Each number is 128 + 24 x the weight over its row's rms, rounded and kept within 0 to 255. Layers, rows and columns count from 0. Numbers have three digits each. The size before them is the row's rms in percent of the matrix's.

# layer 7 MLP down (transposed), 320x128, rms 0.0638, rows 164-200, columns 0-127
103:118129102123140127149116128138123113137131160149114156106106144157118096144123083175152132125119130149147098144130126112128123166129146111124110143153104071161116153119137178119164086086109127109106162118148091136108097090129149121100131150142142083091149095142119137096104179142135148139155118127157153087114142156096074115158093147149134089096115083101106133109138079154114142107118
105:125113115122098072122118109103168107137149135125153139126121116141131127115136157136138136142128144123143111154122166114112118125109141106126100112136176139173130126091108163181122109173126119145116155124071141161116129111150204136115107114157159078158152162108147124112154146142128085149076124117109174109080129100151173105114144167103127152116111138153152157147122128132121139129165
107:129101139156100134137071125113102115158142133158139165127118156115137177097130151158112132145134107161143132114105110133171147141135145122087174105069092130161089128113148139108159090138155125138114112110127074143152165157156118081152131151103110145113125127123115100105150096131152154148109140128131122115111148095160148106141086108142135121163172109099095100086154157113120127153113
093:098130100121121122100104129158123171133121167081110165142159119120117127113131148166168129110087136168123115136128109130131151154139113084076137124162091148096134121126163140093126129052175107128104148122114123128120135166079134126107093121086149129122143111113114147166104112141137164089149098141099131117108117133106147147124148111122145115096089106099115121110111147163125084168107
107:127158158138103168145148129154143068150140126105097105133116150112170127133182141091118120106117111094132101123153181106153127136124141114101134150121141118134094149094124128084142188170109112141173120099114093096122160139109130094149131153168129137122103164111112121154107115147112146143125159150114129117125114184146120122096142093118141083182149145143133125157151162136118119147102
094:158111154130125181119142134140144137134086116049157159130115097129103133114128087154114135089095083153114128119132168119141100138126135143110133127106135184111138161119133138123135154121138126106086159151141134141142104100124138125134133096147095112126121104151124169119122136099129167142118186073125188100132121144179121156124131144097129139136119147164131129094156129157105107091086
094:134132114129122171142149139105194108078129137091111090159163115115142149154082089085094089104148150076105120128144167131118101085163102126145128163116097102136077160121116125112161098132135128159110099153127128128087102114105102139103127136128114144105134111126140130141109170155103136160147150128146113142148116113096091127097119118158115114163175116126140129151125159105142133110117
101:105123143144135133138152145159124130154114089119141102111074147130121119131147085161074164135173148099142143107154130149109154172140126096089166154132126110128149118095177109153138138101113105163137150142159116078100104156144144126147165169154175117105116132099083123145115111119117111101110131123161093124119185094146108163131140127127123149141148132077127137122170127129113148127110
102:110144145128106184117122118175066146112165124157162130111143148161135082112120133120122161116078169126099169141098125134121098151153129141158130137158137097165127089094146098129149099162156135149123118143135142118111147089079112101157101131160130132117120124142142138165112139129137114156089116139115156093096107136133154163153118116099140168122166142124136176155128126083121157126115
100:086132155171120105151148139131137115150138129094156122087105117114117141123114146112084101180112148093148136120126136131130180117137099109144090127138158113159116105102143139112159056123168120123127148089177147147159085121126163146114149093138161143104123192121128119121147136126172100126126149154078123124157135136147101145130105190125091128123097115131140137120106138138104121123112
100:160101132161087119154146133120134169106096112151133111127104094116133113132138118120110119115141161146128100116140160161099172123119105143135125139149159100114074153130119128099129127144089133178108133138162121136104135122124134126088153131105093112148161112137101182172122097178109163127131104112175172118093134101125132076139106150138116141125118152121130105095117127083152192103156
101:124113136171111119111131075148125152135130157146128090134092146132139067072109117150125144132169145118128125141099139168141117105145118131108136138132128068122121107101101091137111127105118140119112144130109111131081086143118111145149066131131164112096122108121138148142167135112141088136090122116152158110096127118154157122141120131131096183126146156100138120142159069149131123189151
109:163125184128108114147115161126120103116125119139141133182133139119156169123167114112162072143166156125086085152099138130163174115132124100101104114142095146155101134118145126138136130130104125132129132147125101139123152104103137132176103151154142090096080122139156117127150119133074099137131088092182137159143145116089083128113131123122117109152103108145115144153127098137148097113092
095:130099111175072111129131123157155129136092126075124100176163175090149142127129131158114127140146136149092104096097122139104108082129098145115129092142142131120159191103117147125100120095128117128095117142136105131102150136139146100114158123144107139117118159161104116117122162075103136115158141135153086157155135086160119159165120153106106139142152085155145121139131137111110141107152
099:125146139138121117127108132105094133128127137144123132100146089156129190120147153108143097158099116145088124170169136149144135131165136117192108094117071145145071136144110115099127138143099155114126149113147103126132122136138088125097155102159165122090112109150143128123091164104115087118105081094138084136123109136130134098141149127154154131176135124126129124164118134146092109115182
100:138125139092145153117153109120133135105129105115095165089122086143145142154154128136140108146128139135094112137080151148122143154113121152099111112100118106143148158136097131134133141097062108089100132114132139129102166121150146106133104123125167120154115128115114169138108108127095078098087086140110130144130076170083147094103128100138116098115069158130120117077115103134164098144122
100:119075152145112167143148091129129115148136139130098159154120096112137152095144134141157154149137140136157119111084125099131091112150113095129118133094159137109112151141126131116102126167135134122154177156130099168144140139167134170119182118100127150139132162157124151165144169126099129133126125096159112167132105163143145181096163141111127074113116108158158160106146131111174110112123
099:120134135095140170126099130061147124116124137117131143114153146120151136099134121156121132093112123093160172137137161172104146141124137144104089105116152140107110147153124164171103123161104100102145135131110176132110182144133106135116161170132141091178146158156143126145121126146130094144107153134148158158105114135129134087163136182103104084123128082129156125132097092097147126120113
098:176087136151155170081144148131132135138168138154087162106122114094122172106163139110109100083139135121114158144111093112106096155106095142173152095091175081137150126098135088109138123098097140146148129157149156127094142143158139124140111125165090125125121124144123150149143150141144162124103171142125126113125121115094127070107153138131111139133103175112111124142144151132116141128153
098:106145116157110150117132130144135102125152145123156170091111100103114134096113161114106131150135152165161167160153122103130107102104133148142120082123111108090113148139147139148179129139145067075094161123095141158138089117132116115114103143113158151142106167124147131127143125109089116087114169127137160130119148144147160130130144118161163075099122135108112111131101109072108161159140
101:114116137133126099141123100134111143129153124067149118109117187159145178153156141172146117112130111141105162132127102132110118121129134168132124114124201136111111098154113124115082147119117111167112146121118092170103157113114119174136159111138118122126109119165123130137111094144064102084103152166141100102125129128128143121178139148099125094163140101127091092115135095109145142138130
104:068090152122112132160107090109157106155109106101129132146103157126161096135113131128102129123119107094149150138115101124166126122100148113108145147165161141093105128067171133107129086141165088127119141149155090169138156099137111126141142126122146135149129158114140147173116124113153132115092123141139164172178118163150107106154105136149120112113130171097131113130144109141076117152103
100:091133121139138105159129127160136156134096114151142116137146137144122114133160098118135145159111123131083120138104106119144129178106123162129117126131125152121126097122140070111150110094140127164134155134127130147147099172112155099165097111191126129145125121154118117140113128089140098169092135160113125076092114129115205128146134137130212149106147148110163146139144125136150141095153
105:165128136114143090130153132145118089108107083133117144173112134105125190104149135130111094122115126135118105085106153140113084153136127153134159112140151122137062127122142124179140115116117111106159126113162137151106124102131114151138073151141148139135134070140144073085148153111183113148097141128150122172126136113106128081108106141121125091130121107127100145118124130160095134166119
098:112093146163110109131117129142109128119114145101112129134112126101194105128164118147161142159148170087185113135106120107117172148167163149168138111118106090110153146092122151134148186147144169111133118143160104166120124159173162133119072101103151093137133151153135145139120166123144109157166109143154135163121120151124099103125118128140111104150150108097123116145123134130107156141117
098:163124135134132163122170159131098119159080103125080164109138099142148113099103144118138114177114115144108118146093105111140118140136157160166104158151132163129120119090105103116150126102139143108142136134100122151106150135142100112149131089111136184134113120148106115097140163184144103120110128154142163151129118157138104185159133107131131133114072152142085148121160125138133157102177
096:130155143122107118094159073104137178144120140106150099122142142129136164157133134123091119152108136108097104159107122101139120171137091160087102125127100139142126116150078134123102131096154098105115142099167126115095117125158109122138112116137208124161156125081103131145076107136089133144151120139118127117133126103138120105086097131134113167137099116122132182166119101106151109109124
103:132149107094124147119130117138151137152124162154126138114122123142129164161108153118116153147136104102105140130155104142141117108131145121106139139144143094146171109152095138151088132100108100149065138089154106177132133042135117106156086138119084126125116119148158135122111089093158135131133135121193115140131157113143104092161100138147130129132140146139132115155130199129128113150171
108:165117127118176133090131145098158136143103123162123169140172117134169127117171160147129081086142131180103105150093112144152100099117121137125140142118131114107140102105133069088129139136100128111108118153106111091129130129100117132136154118116158110104139102152111159133130094160177108097132099137134150110146141112191165148106126132127120157072123128151141107148158142093114128097146
095:124106144103147128143115130088125126150114133154155111129161123138119112104105143159163152083106140143165129081175109133168187141110101148118153101117119114176150094123132098107112154115146115177122151172102142123148178120106129137101144075154068128115174167138151129126122122147122147149138093135126104132140104130117129163173131142147096139132155119113102119135102144137167128147167
100:106141152127135147101133110097119145078106140117127093149118158109115076132153156113120129137142129110105140134147127160115154202190097110116130097163179136119151157103159108091125129136151148087118125106169126133157146142137133145120133147129111106105135123123133114161118114105112155068166124112109132137121164161095098136109105149157136147145166176102088115122111157092151126098134
095:118134077159144162158129156094117160125135141077150156141103090118139157153094129154113131137161111104124131148132100125098187157100119133094141105141112130172126108159166147167110123173132141125176125155141138127128136124069197109144108134148131127161113099139115120130128166105139168151116119166130100110124109127160120123124132117125120123120130137179108121150140098092077115152129
099:144164140097126142115180115146110160144109127130119133102148132075122124128125174111129155126133109157100131139143106127128127149128116126096124141130090139068125138103142200125106113139085144165116100195131142148097140101097154142110167156158120125137136098126114137085131148088132136183108159122103129123145154158125134142127173149098117106132126131138118171148138143182098111094121
097:102114095150133126103120096166143108100172146123144167151076138066139158103088155107146160118125112122133135119138109172136143116106104121131132128129142112111127149098131120144154149138119187069122136095131111146153110125149146140150161102158160160152171166138094147134116128163128092126154107126105135076091131155141144116139086109119140136103128132135113118123141106115196141144099
099:135144118119124148111141138143135124095119137119142133092107104139113161151129119109131116138151108084110147146134158141137135101176138152132167127119115109126101133134109065118138107150105130127129130163102110144105111123160084084180082095141144132122085191124081110180130158191115111140154137107148139152135108127137090121129164103100135134146110119109136135183136142077132126142173
102:102160118108124113139146158132106118143133155146138145131152090163136106111069089135117140162117134124126149102169093131103114121098142142102132114160106109144065116132082113137116108116164147152103126137167121157150140096109131124167175173171150183135151117100104138119115117171111104111159124100142102152103137123154140116125154121120149155093129182125088140146104096147154118106140
106:136136168174120106105120094131127132132149126132110137161130132140154126113140134079107133105126135099155166131107145085110143121114105122088135119090105153119108137159124064159156158109113105113129125122083144163145149149148105109125149126115128153071140124142159113111140157086110168154132111143126143119161155138119117174133147135148123079093118138094135124143105066152105054141132
# layer 7 MLP gate, 320x128, rms 0.112, rows 165-200, columns 0-127
100:149090137152082125122116136122115152092114087131129111122146107137134108104146113064107146090130115149098134133170137110161133141164136134115105106123105083103147178139150123086153127121142131161134122117114124146164094094112092077148118092115105123131129158126152122093141171127116155138141147102114120137142155153112119176087128110119138102136089153138194116118167159126148143169158
100:093118176132155080106142096126091115126180150131127136132172129146066106152123108142129139132126106086134125156112119152083136124111151110140152114128110128131115123173109173121145171159128115128149149126147129140106098089135139167123135162148126121138101082091103084139121135123086133145098117111124137131117101076102106140176140130134095131082089119104153151145127125147148092085127
096:104138141122123097144122106089150099119149091162150122108102131112124128116158084107114115116166129102104146129122134135139116104096139130154141095100146137158150186113101124116142164193140127119159103114170149149167132125154118100107169112168111147155119173135149136146177157148122142145106114094116111159111111113130148107112105111112154135141173109170116160118137092075148175117131
117:177137160133102129118140095117157151076164167162148108140147144090125160155104110128156134148140122148070103117114088119117169109161135172152111159123154144159148085090163164146149127136105139127171125105167088116128126123124132155124146093088127152142139138147175112135104118128125104130170099100137153123124096104127126136157153136160107150101123111123110167166139120111123153141121
096:112116112152133159087145127156144117183145123115134152106129116165091120130126148094141136132160146140126097176113131198122181121130125107125126108114133145104156158136134083147124171108102103124113106178136139118102098101144129184124121167152154082161161138140150121122117126145102160093105136112126138103139123097102103123119137165076096152146131072151158129114103127149113129135120
097:115093178161140133147121127113150161124157099128097162187148142098126126118166115097104120135123092130110144136178164119117138143147124102117104125202127091160113169129120091131136140141133143120121093154096112134109141100104120148171097147062117129159124144115115111088140170183139127125128151124172129118139105128157117146106132112127132139111126121080147106138171132118125131126165
103:133135100077112135115136141098146131150102112102107132124116108139169130082096128138152109121094120104144131120131151117150132126076153139127166105146169106164101101092119128146121152127080087152172125076131109149146107178169130122095126141171167139112098109171107091106155088141112139097164141139120142107137118095151133100126097134117147105151158148122120175132125151142092131114106
102:137147123123123140136118156092148141123122162148112163085135179095150145111131108188147147157198113122141153124114149127138163143140136115102168102105175112161114147146160137132156126117097100075154117128084095171144108133149128105121122163110147156131166147130099110147117131120098136137136106124160126122133085084145154127105114129123109142160113135138156123066102104141088139109140
102:099100128116121124110136149118095126163130088163121114066161106092135166126113082144094146135115141095131168163087125127138143166124119095096149126103124126114097121121077131094143097120166153120112117144165169148115123147131097147121081155132136149149162105151129122152119150145154129133110156155127146128105168114095126152135139162113131116111107129105132108138081137092165184137168
102:102115147176135086150145143125115113152133146126124115109119124124153151143089172125133124111129078145129131132147137119141148122135143158133125156132104158088136115117149173164151135113115108130088142124172162130073118105122127181130138137129085134133143101092176088132065156130134107110161147177128171133162099132135125112133145089153111118116127129131117133198168158123152142120096
098:150104133129140134138134108123181132187094141134093060120132155120123097143140125056116137148149124111101109117082155119116135163114153155092126091163150088121127114152081101164150107150169105145105119100116147123141118115089144120145103143158170119142118079162121134133125120148137160140105138167125134144123189146143121126149134149105124127157145130115134110102137118135155112095154
108:181111129108139134103119085135132119130126152143142080110156103126110119110126153082126163094139158159086175114152162105153093126122148115146138119114093099111182109126120121169150140164104122122139146141164141131123104126107095155146168151092140138111098155078159105141100080142120129141123142106102149152177148116160137127122102115138123145113127104144149146144141165121165168089147
102:087175128107157114132156145084112158175117159153111092093119105094111130168096151120114104145116117117121131154096162162082129160193137124077100157137114141132122069115169144145149108126133122141114134149143146140110105111097139160154137152140121143099156128120139150127185123183116155127115112134092156141082129133114134152133138111161135125106090141100128152150138113123118123141122
103:148090161124169156172153154146090125111135096085113141108127161088136112127138113148136143101141144129131122123137145142093170136153132112062116166124168160113132134137127131143165100157135094125107129142120128120108098121161133089165129120105096107142145105138161125143145155139115123105162186132097152095166099120128110126185139091172081144100134165110135122093119117134128107123133
106:150076137143120142111126122163127118155103119145157126131138145101130111131117128096116123079174131141147081123087110149147100118092122126165117169160093131139108154166120140125088172130098153077108121104132134103123118144176120107085078168106106105118117095133136163158109130142086115112108109132140167138108110122094117130153124129110118117169098094139154126124078084138147155149123
096:129141153094115167154149154127129160127080138141140109144153114119150064133133152116062134098133080135131099148114128161124114169101140163143134132128093176134163118133123172138146157122102155123134150111128092179154107151146137081117116129168136086101107151147139163122112099115128137165147097131129123112130183111133144127136094105119146125134144159152117153119130115095157157157162
106:149106140121125093141142105156133109145117114122135147149119101137135120121106135119137138190151130150124129150128134110147111126106138143175109109166121136101118139090122131128152126109185154139093140144080114075109135071123140158118100100093159143092126148118118167165131130140145079154126124106160102137143112093160121165123088120149136124138120111150168142097146142086092173127199
101:150142127112142099088131134120135134144136149142155135103110115126127147142136137118137120075135102134079153125111154147151096206138105134149167091138139155134097124108154110155085128125109161123187097118145133141119128140107160139143129122161087100086091164123117121123137147133146125055100152141138103074134151120076114125102112153120103114158084132106106142135167101131129140145130
103:136172161087141105103132141111133131153125100142123098135124153156127137148161137125151099115125123109128131104133143119146161123130101137128172159147142156146153129107141158118117171126118127186203104096100132119099119123101102083108140166169134102149142108142099170144149134116152155193124103168124122109139111104099099126116164156091106164126120135135115135091087125122147101126171
098:146163123170128158085133134106129118145150126116128145113108144153098155158157150088152125132178164140072113129129144084124187144136111098146141120104135158077161130135109103079112099104126134118135128130149111114114115120118127173172132132107122120150175173117160098149120089128139147138109174166106168117127121147124135138080168108108111150117132124122145168145148121105103138100120
105:116180118132150118176143114131138115117137096106133124129122103118110133098150113110148099146148160108108184202076127127145149126182136136101138123116106105149138093105129142110143109134118137107103142116114135155138105084104153143124142156130125128098121084130120123140141117114162137134196133137101103150080152126072123148133102132141146146105165136133127148193098131091145100099116
095:162122157098106130124143147151168116125141122133130074082130178112146148156122127126139098085135086129151107092124114174132140095124132181127108136126181128132135118120175136111140168145129110127168099121125136116118140107140127146130114102169175137169166115109126122085165164133105141160163104124136190124135130129152135109145136123101077158139150132109123131140153135172100156120151
101:149140105118138134124158124102155140144093121150145109104126120141124148096074146175150140074094093165176111093156135133081140114149119107154130103137143093136156126126143090127127129141101130116150169083149115134110177099131063167145158155132131123160122115126143128135140099127141098101132144112171152131137140181128138091159141100105134114120125134128109121134126101085143152176157
094:088129137135108088130144116149108135153137133124118162116087112174158123130110122086158151102114141105167131163096127118133129118160168166150157139126064080108146111148114127134143162114160140121138118135112095118140112123144150110124100139116070091186169139126134153136124161137141142151141116104132131124125133161140100098194146167144126092139128087130163096134126115130176125133156
094:125173117126121169101148105133116126121142154125127156137122133133118085112177110121131201112169136114127135140151115127154125070195150088083151117113120119118151122118101156149170115112097088113119086125146186100124117124118121148133153123097144100125120079091126153103135135153151134120137127122166127097111127092112138139108157125119083103144133080115107136146131093121133136172128
100:098132138101127132123154135124100039163120147136135151101115135066130105128146095133156179113128090138175160106127150159100149140096166119139129129137134110134128115043110109138146110107115110169106115124084155118105113124140129126124137156121105131111134104141110112099120187076119106123136138137146172114099134135136118124121108136104129130104137136157081155164139123117155121124117
099:141162078169140134133106086118160119134138164104077127096083102107182142139116113126103135136162108132144119112132135136156162096140114104113157117152108103120152112126142160139121120096105073116070133125122103140113124090107087115182081149115148140153137108112173132098094120128139098169135162091151104091122148146135129107135113167107137133135129140130145143096135157116108113154145
106:135122140145118173121118095120119126135106129093118156128122126150109079112120183143096123140180108115108128122133153134102096144136146129113132177104120124131163120121131090151144128170099086108136082113170145155136123088114141120126097097135146137102129141146158136147121094120082056119124097162120163124161171119084132124101165127129091173125112102091112147106148149119106139159131
106:082147140108147142117118134138145126136110118111123097122107133125122157140098131148112092066120108133096126154114155145095098108119152154106091119143147170144141141132128120067174147134078155107082171113140120107107116126117134154159110128100124159154140084121089144133148109120179114101170196117133129137111139105115147157129114152138122151081117117122124159165138096146100100101139
102:119147110126132146151118136133084072150124110111118082100137162133113152138112060134131146107130105132146156184109143144166130152099126122109115127129126157132153173119148155115161113127131095133124133131126138138079091129126170106119153146196168123085093124123108142141168122138141179125104154149097124123107152120103103169148090128099142158144142141145131124122149151178163150123131
097:114105117115105108131159100157139111080119147111089131124122161100145129158128086128160162106104138115070160171090111138114123130134167174085133123095116152112117095109140135168122103159088141122142127126133125124086085167117071130099119112139114170127093102092088118116182149140138134131109096127069133146129135110124162119117134143119111148136123157125101110137116129128161136133097
100:095115142135142156122122210082099103139105099154162135103130122134075131134151121155142137130148115118120151131120141131092158120104111133156120135105108210146121095154097118143161146145175162144132113111132112128108139094126136117141146091086134141146125116080154093126135121137133113119136154100081111148147080101101125156138106138123154096107116103148105137127094138141127182152120
096:196114130130149147123136124114118141177134105153124100163184111160109138116118133126138145155163140121100137152140101106164124139152129184078134149099113163112128134168112133141112108083156147142131121155104093138116127106122119142171152147154124075146133112168144137105143146149096142084132106148092111094166137141132115124123120172124128142127157115116181115138096131140170126166095
097:126154159144101110118134128105136129139074129128119117155111142138139100110143162145122139140143090126115178109136077122114153074139128113131140118107156163118123123182149104133169134120124141121156170140145137127137094089133068122109128101104143184115063144100100105133128110144111130140165139128148126137167107210122108126142111093148121147112130127139104106142155105173116111151121
097:153186118152094142097136123155128131114133149125141133093100125152133132106167154097092120108130113164122149141103127120151122132169104142100120120134174143122128127147077162116116129127117142110128123141137060149105088157106155136119104096077159132109097121088149140130154090169127143119124110124127140090170151136098132109135143104146050110153078149107164136147119114146127143155125
096:166112149137185083112145107138118135151125123093136080146153124120131103097116116117177145153139147090130163109103101094157145128119157125107159117099126153107160098148140134081114133142174108130113135126119123095125093097123132142160124135179186120160100121153159170150130101109155128107093141120132106176139149169115126151136132111124158134119105121105178128173141115143133114106158
# layer 7 MLP up, 320x128, rms 0.109, rows 165-200, columns 0-127
107:103121119120058111104122145134110108108133125124069133112138106132151164126162121105099133155125134137120137131130120108129110148154119111107103099202165096142153175163162137107143115126147139153083130145134115149163152110060124150127083116116163134087146146142154127145123120115096068143139133129092139128062140119143136111107134113145158130132143149101119109116115159118118104138164
105:140139151108160146130072155114107155125145114145130150185169151109121135116160118162116145136104126133098096191124134169121140133132106110091131113113130131105099156126127099127124114131114115120094147176149131141142113147144111115106117106101140133158099080158109144068102162163140163135126146093126151124104120104153098145111079171123117168129148111123091115125158143088126112181130
092:129137135136146142114162136115109101121130123153199113130089145103152150163147146152125152138145108110129110105130148113142104140134150163166140162104137113152111143118117107099143155152125155147174129146154114134114087101171116131122133097137075147154096143147132132123102128116117081173110139120108105131148140065131095155128117137146134105134170145188150130183178103117106173117114
106:110124094136114093135165143107132146121099182149143107175089100138153153137102108115127114122140157087119184132137125148081123100126083105101122087112091113126119091096134137165139101105161109137126182152155158116122115127158151118138123148160143137139147120131118143146088139176126139116130111129147087101136134135135101160112102094162132134158111136126136135160140056099122107117162
093:107124126125116125132142121121118128138100157159133147144168135130127140105130166126146170168163129097100156126127097135127179143128169143110128160120123085105132128083150128150133119138192131148166119116057079132173149151131126166103109147139116112107092134152121145103104167100125124111102134170139153143149111147089088122137127102151124137111119097100134066147118150087107115108126
098:108107089164114136108107108092079133174129135181156148128068113135156129105157159146169130137100159190120111125160108147125169107138166112164134106130094136102128148124138157173123141125156166110135167145172128138128167136128122126122113128126132140152133104101173104081099108136139115123138157155103125103121120137146133099108110122107118170102145121110087124124081118134124116102135
101:089113082105107126114164166121182105160193145121141159138154133117121125131098092127133125128119117125084144150139119120088154145132143159067119107136137107141138111176139088122161099099121109138162173136120141139122153141195137077132098138129129129117137134132139103103081143093133132139126104135115122129110150169108122136104100162090110118132122126132067114125133155093140134133106
102:128129131134100093145121081083154135121111122102134114147117124089101152146127179102078103100120129177098101125139127134114081113141088124124156137093115146120158114127130131166099127117116128144130114124174142101153142124143148152117171155135115109130125113131120130112123102136125130112163110103119173163154094170147120118148115094196128134069145120079145119163148107148168099133099
102:116131148103143121089128133124085110091150116131100110112067151156188136123151104149160160098117151158134129129150119113147091127103162166108107169097097105088121140139135156129106122116097139138144157128125113116124122153123151099120133094087109148140130156104112167095153092088128091132132137150135107149114137131173083129121119130107127096195123116168102111157140131156144134168142
098:156144184119144134146149140131130142139105102135080099137164083106126119140082124129180128133115105150087138153156141095150133132097132178141143126109186145126076135149092139091141138139142097142150098102094113124096157135121154096100144103101124139112121140126128160149100105123102124176103119085110115139159125100117124152115117119100146123097145101107099128177126092085104135145121
095:128156086153097118138100150181144105145128122141129082145077129103165154110153162154138145176101127145132143127091108116104120100099146128144107143113138134120127107117126122136091157102103120116128142118127177089079146123152076116127104096135160134140131111162080086176132146135144173130135158081113142140141127137124124135169125121154150199135123146156120094144133110118117140137143
110:121121105148105143118147161100147159143136108130123109153143156126117132133197125088141093152116081129121113141101139130145141087101112139142097113121090135134132120140124100162150133127132143111108124150142108147139131113114148084181108132076099057113098158156104128098100129130112097103166139104137106113171118111117134109106134131131118191124099170116171130092106117163160122092143
099:111128183083107117110125129130114125107118104098081138088130123170140155144115111120151143094099103107164133133142136068152082164117167126089134164128106101151122089182130157158103146149138106108098140123103116119139121129109149158090162128136110127104106130087103135121114156112140102156141113121139165106126069094113117102118130165113158148125142125116143131148155098139159158158104
098:099128169129131086170133134143107123106105083097134175130118106125124104102130120135144121150132128125142116114140124148161096159129089158120106123121178143083133142136156148120182090120123145141115124100077144119141135135108115116162121160079103087136119114174146119119160074124105072118105147168099172149116121144111168140093114137119146162110127150144143124138129163159141135143088
100:130109132144139169143134118128139136161134128130108179084144166183108156085088118146115071127132139171123113143134106112150091100122153133122169144106115128141174144121150085115143119127134111140128143115122132107093140117115171141105137143147113047116093095102132142138145105068148116131108121099098115145130084137116177099119141110107110137168156125122147144140108153116143108131157
101:114085126121117151103083115145145148126149099087162111155118106157103163113130137102106109111157141127114120125139190136139143149126101081107115097144142116162113089131137141163110104141127062148143105162087142125116149137125106105121139144152141100122134090140162112088161141153157126124094137149109121096103170098146159147112121129120149123169073100109093137122114161153109149121090
102:157120144089186163105129120131199189112108170136134154107170137122152135150115114111106136124125159132100145154142145092122137142116101103132098133141118120151116170139142111143158119094118128156122145127100160107112162152123133119092153138141146127144118133120149100150133167118108133172176123120120126114079125133165141128130108172172089113150171124117142084119170134107103098112151
091:112131114127072117126097113106163158130163113094146165119113106123077139128107130139110136117172108118133138112100148092156123170152170117119149153118149147132110120128122163123086096119118151149130131138153133157127173125119087125099148122144115167133126104147161143144138172134104074114132107146161160101114131145082105150119109099138110164106186133082118103099151133115138128092176
098:143109116131122161152147122118117131135092098133113097162120132160134155127163116112144086121139133125117101107107116143127202163078109158121114117143102174169144121139099136129088128114155170136131150121166097131161166137144113135128149090141093122143133138181139097098102112103110125124147125073110120151172092166118125152144113132109096130160167117155123171120125120122125107123075
101:106162125115126138126115147145126085151151152115114096079106078107120105166085141131130124121131105152114142133128138133149084120149108111126147133127100127123145103100148126200125139142094143140142122174121163123131129094160168092104138107143116148135088132095182121128121144173159141117153147151135123118094100130129138140126098160075142174141125155145087146148111125170179131104158
101:155145129123129127125153148094101130106126112130147149090120153143123108113119166066163149125100161133105140132129143135137122071136088128151121136074118148156152111133107163137114143097172157157132108155113127083121075156100142109108175154113125127109138139133146114131088090145160107098169148087143077131108118094123142120151131157077119118138104089139098132118132118142141117174105
100:099136174098128104154123149146154172128135146159124164116106133134173155129117150115118144103107129132139109095120108166124123167099162179151103128118117117151105104148128106114130142093154131163155137149095141117131092135119160139149088082140121120138132108122121150100145137086074135146137130132146148110152129133174166165154185110121141151110110123078132114170146091145127153097175
106:099114132135133115140124146140127139110150105122090141088154136112096137181124115138109115115145115120131136139128104182128165123167106140182158153167142131111139189146139121156126125074106161142145084122150118105113121080114144099098132116130136163130192109124145123088152140130140125112141160146151151186134131142127106080099143130110100157116124161151176138147131111137087140145095
103:166176112124126127083158111139136110141123151127108118103133084187092098152127132124126127106093148149068146153133109106141095121119128082094094171157132125113096092136131127116111089159123115155089135127086164134101149094068118155138170142132135149123175140112125115162134132111130131143131163110084093136104152113098125140146134112120127133144074116127147111113151152136148123137107
101:092098149108086159133179149125138137132077120146119134106129110129148112089107126109125171132150100131146120174106110111125087145101157131100102109110129122154094145100110155098116167143135137181127125135129094151184102172093111140134089080129098135122137169149133114106112114143123108141148097121143150148140112158165069134134135096101138117125101164111136130149178116155140125112140
099:098104121121137126104097149195116134071097115137156128139142144155142136096137132100132136085134168130128102079106148126158152135158151122133091149129118096145116118131148121137133141092125094157135094142152110129171147107122103147133100148104109175101091096125130074137107135190160091126128160124145163149113088141139090114133127130135122105128102133110134099082133126157159109091129
096:136110135107156126150154135138113109104136192114082120142135160153130133157139147117166145133134106098100145124086105120111093093167103148127125186147152119165109171110113126092178121153140109103114123139132140109153138106131171190146122102131125162116111090113086123130143111148147177103163083142124142123120163128147105155127146161150077104152134106128137113120140139150157113143133
102:124145125142120135094147098148114111165102120151141141143122148124147112112156127168105133148140128137157144109140085120161122030095124124130147113132137129116141170128126119156132078162172126177125181127190120139120160117129131159145115131107126127141117088113164142122099152151155144154122155104155124172120119180119094125091095103169146121114113119132127148170147106130133111132106
100:095152143112123087113099147133145087128084115090085118123157166143138138108117154132141134078116113149150141167136129137123125141170111154114122113102193129117118109124101154108152118133108123128139125127121125114124102157085145110135153102133111155164106112149096124096115083121183122081081138145136152131113114121104160137126155062110168123115125112160124185123160127127103087140117
103:139126153137164141093135140145140110108121132168119133135098108124091135138150142085119124124114102141122090142100089095106141171155123103114083130174153161111124168102191147075135159162106109102134124046139147107116132118100138151121137089147155085094137121127110145162097116172151158118124141128111157138116129097114112121149140114114133133132128141137086130097165106103144099116138
096:132129112159146172132116115123104113100131155113123167147166118094119125109103116143131147077116108162090110164113122130134098095149130147106104146132108147159104131108114133145128113130068111114198107151139120127139142133123108152114084127117103139158119101112125113139141144119148162130169089141074181126109089149138128057137124092157118168152103116136079149135131142128142153120100
100:087148121094138093107136143122110129096149140140141153147113132149134102166145119154151148166110086129116116110147160124146131139101139121165130108148159109130144117135141120115123101108159100067135156043130136140142107119117146124093114112106144165145143147147077092166126099151064142121142079101130153114149118133139170119091119115132131132150127161114150132111109139065126135108158
100:129156133162121104109089149104122120117133135155085125132097112110089131126103128148127145121136120127138139098169119168098145126136131160101151076135117125111137117119143119082093117117160127091147081109119102149136101127098163170098081150087100105139139153105158139132126147154117081135147125131141169072117148150111144186128117134092130126163124149136106094066139127123149167148114
095:170162128119107109082127166120127092137074116122149151176139111098148108084114131085133122150160181161110120168104159106102129126121124114107152168141109121161129104122110161105097108162140098129107129144143089159138168121128169110129174141125108118113119141133138148128152127086151148160110130150135089133129122088110115139094143127135136133109108151165129147123101171077145121137166
099:103132126143166087109123145108098129150109160139104163088118145141168129133083122117169138154180124125134139117093081139117141112111112084143129126094160142126080113104087101114124089153124130142102118179130093148140117132105142164139113161150080169130086131084118135146134139141108110100161155125145104108112151154152130134144110145165148120157119100152098115155135131137152079133159
106:117117105090067147108107146166137108116105152114110121177140137159133135125157173129135112115117098138128117115135089113105115140129150124143135148131130137134091142188130097178167147118163124140150126109117142127129099137180107136139109119078089160105144162118132156108176138173105135143143073121146127109147153114146121177105088140129121160121095123117127111109144084142082141152146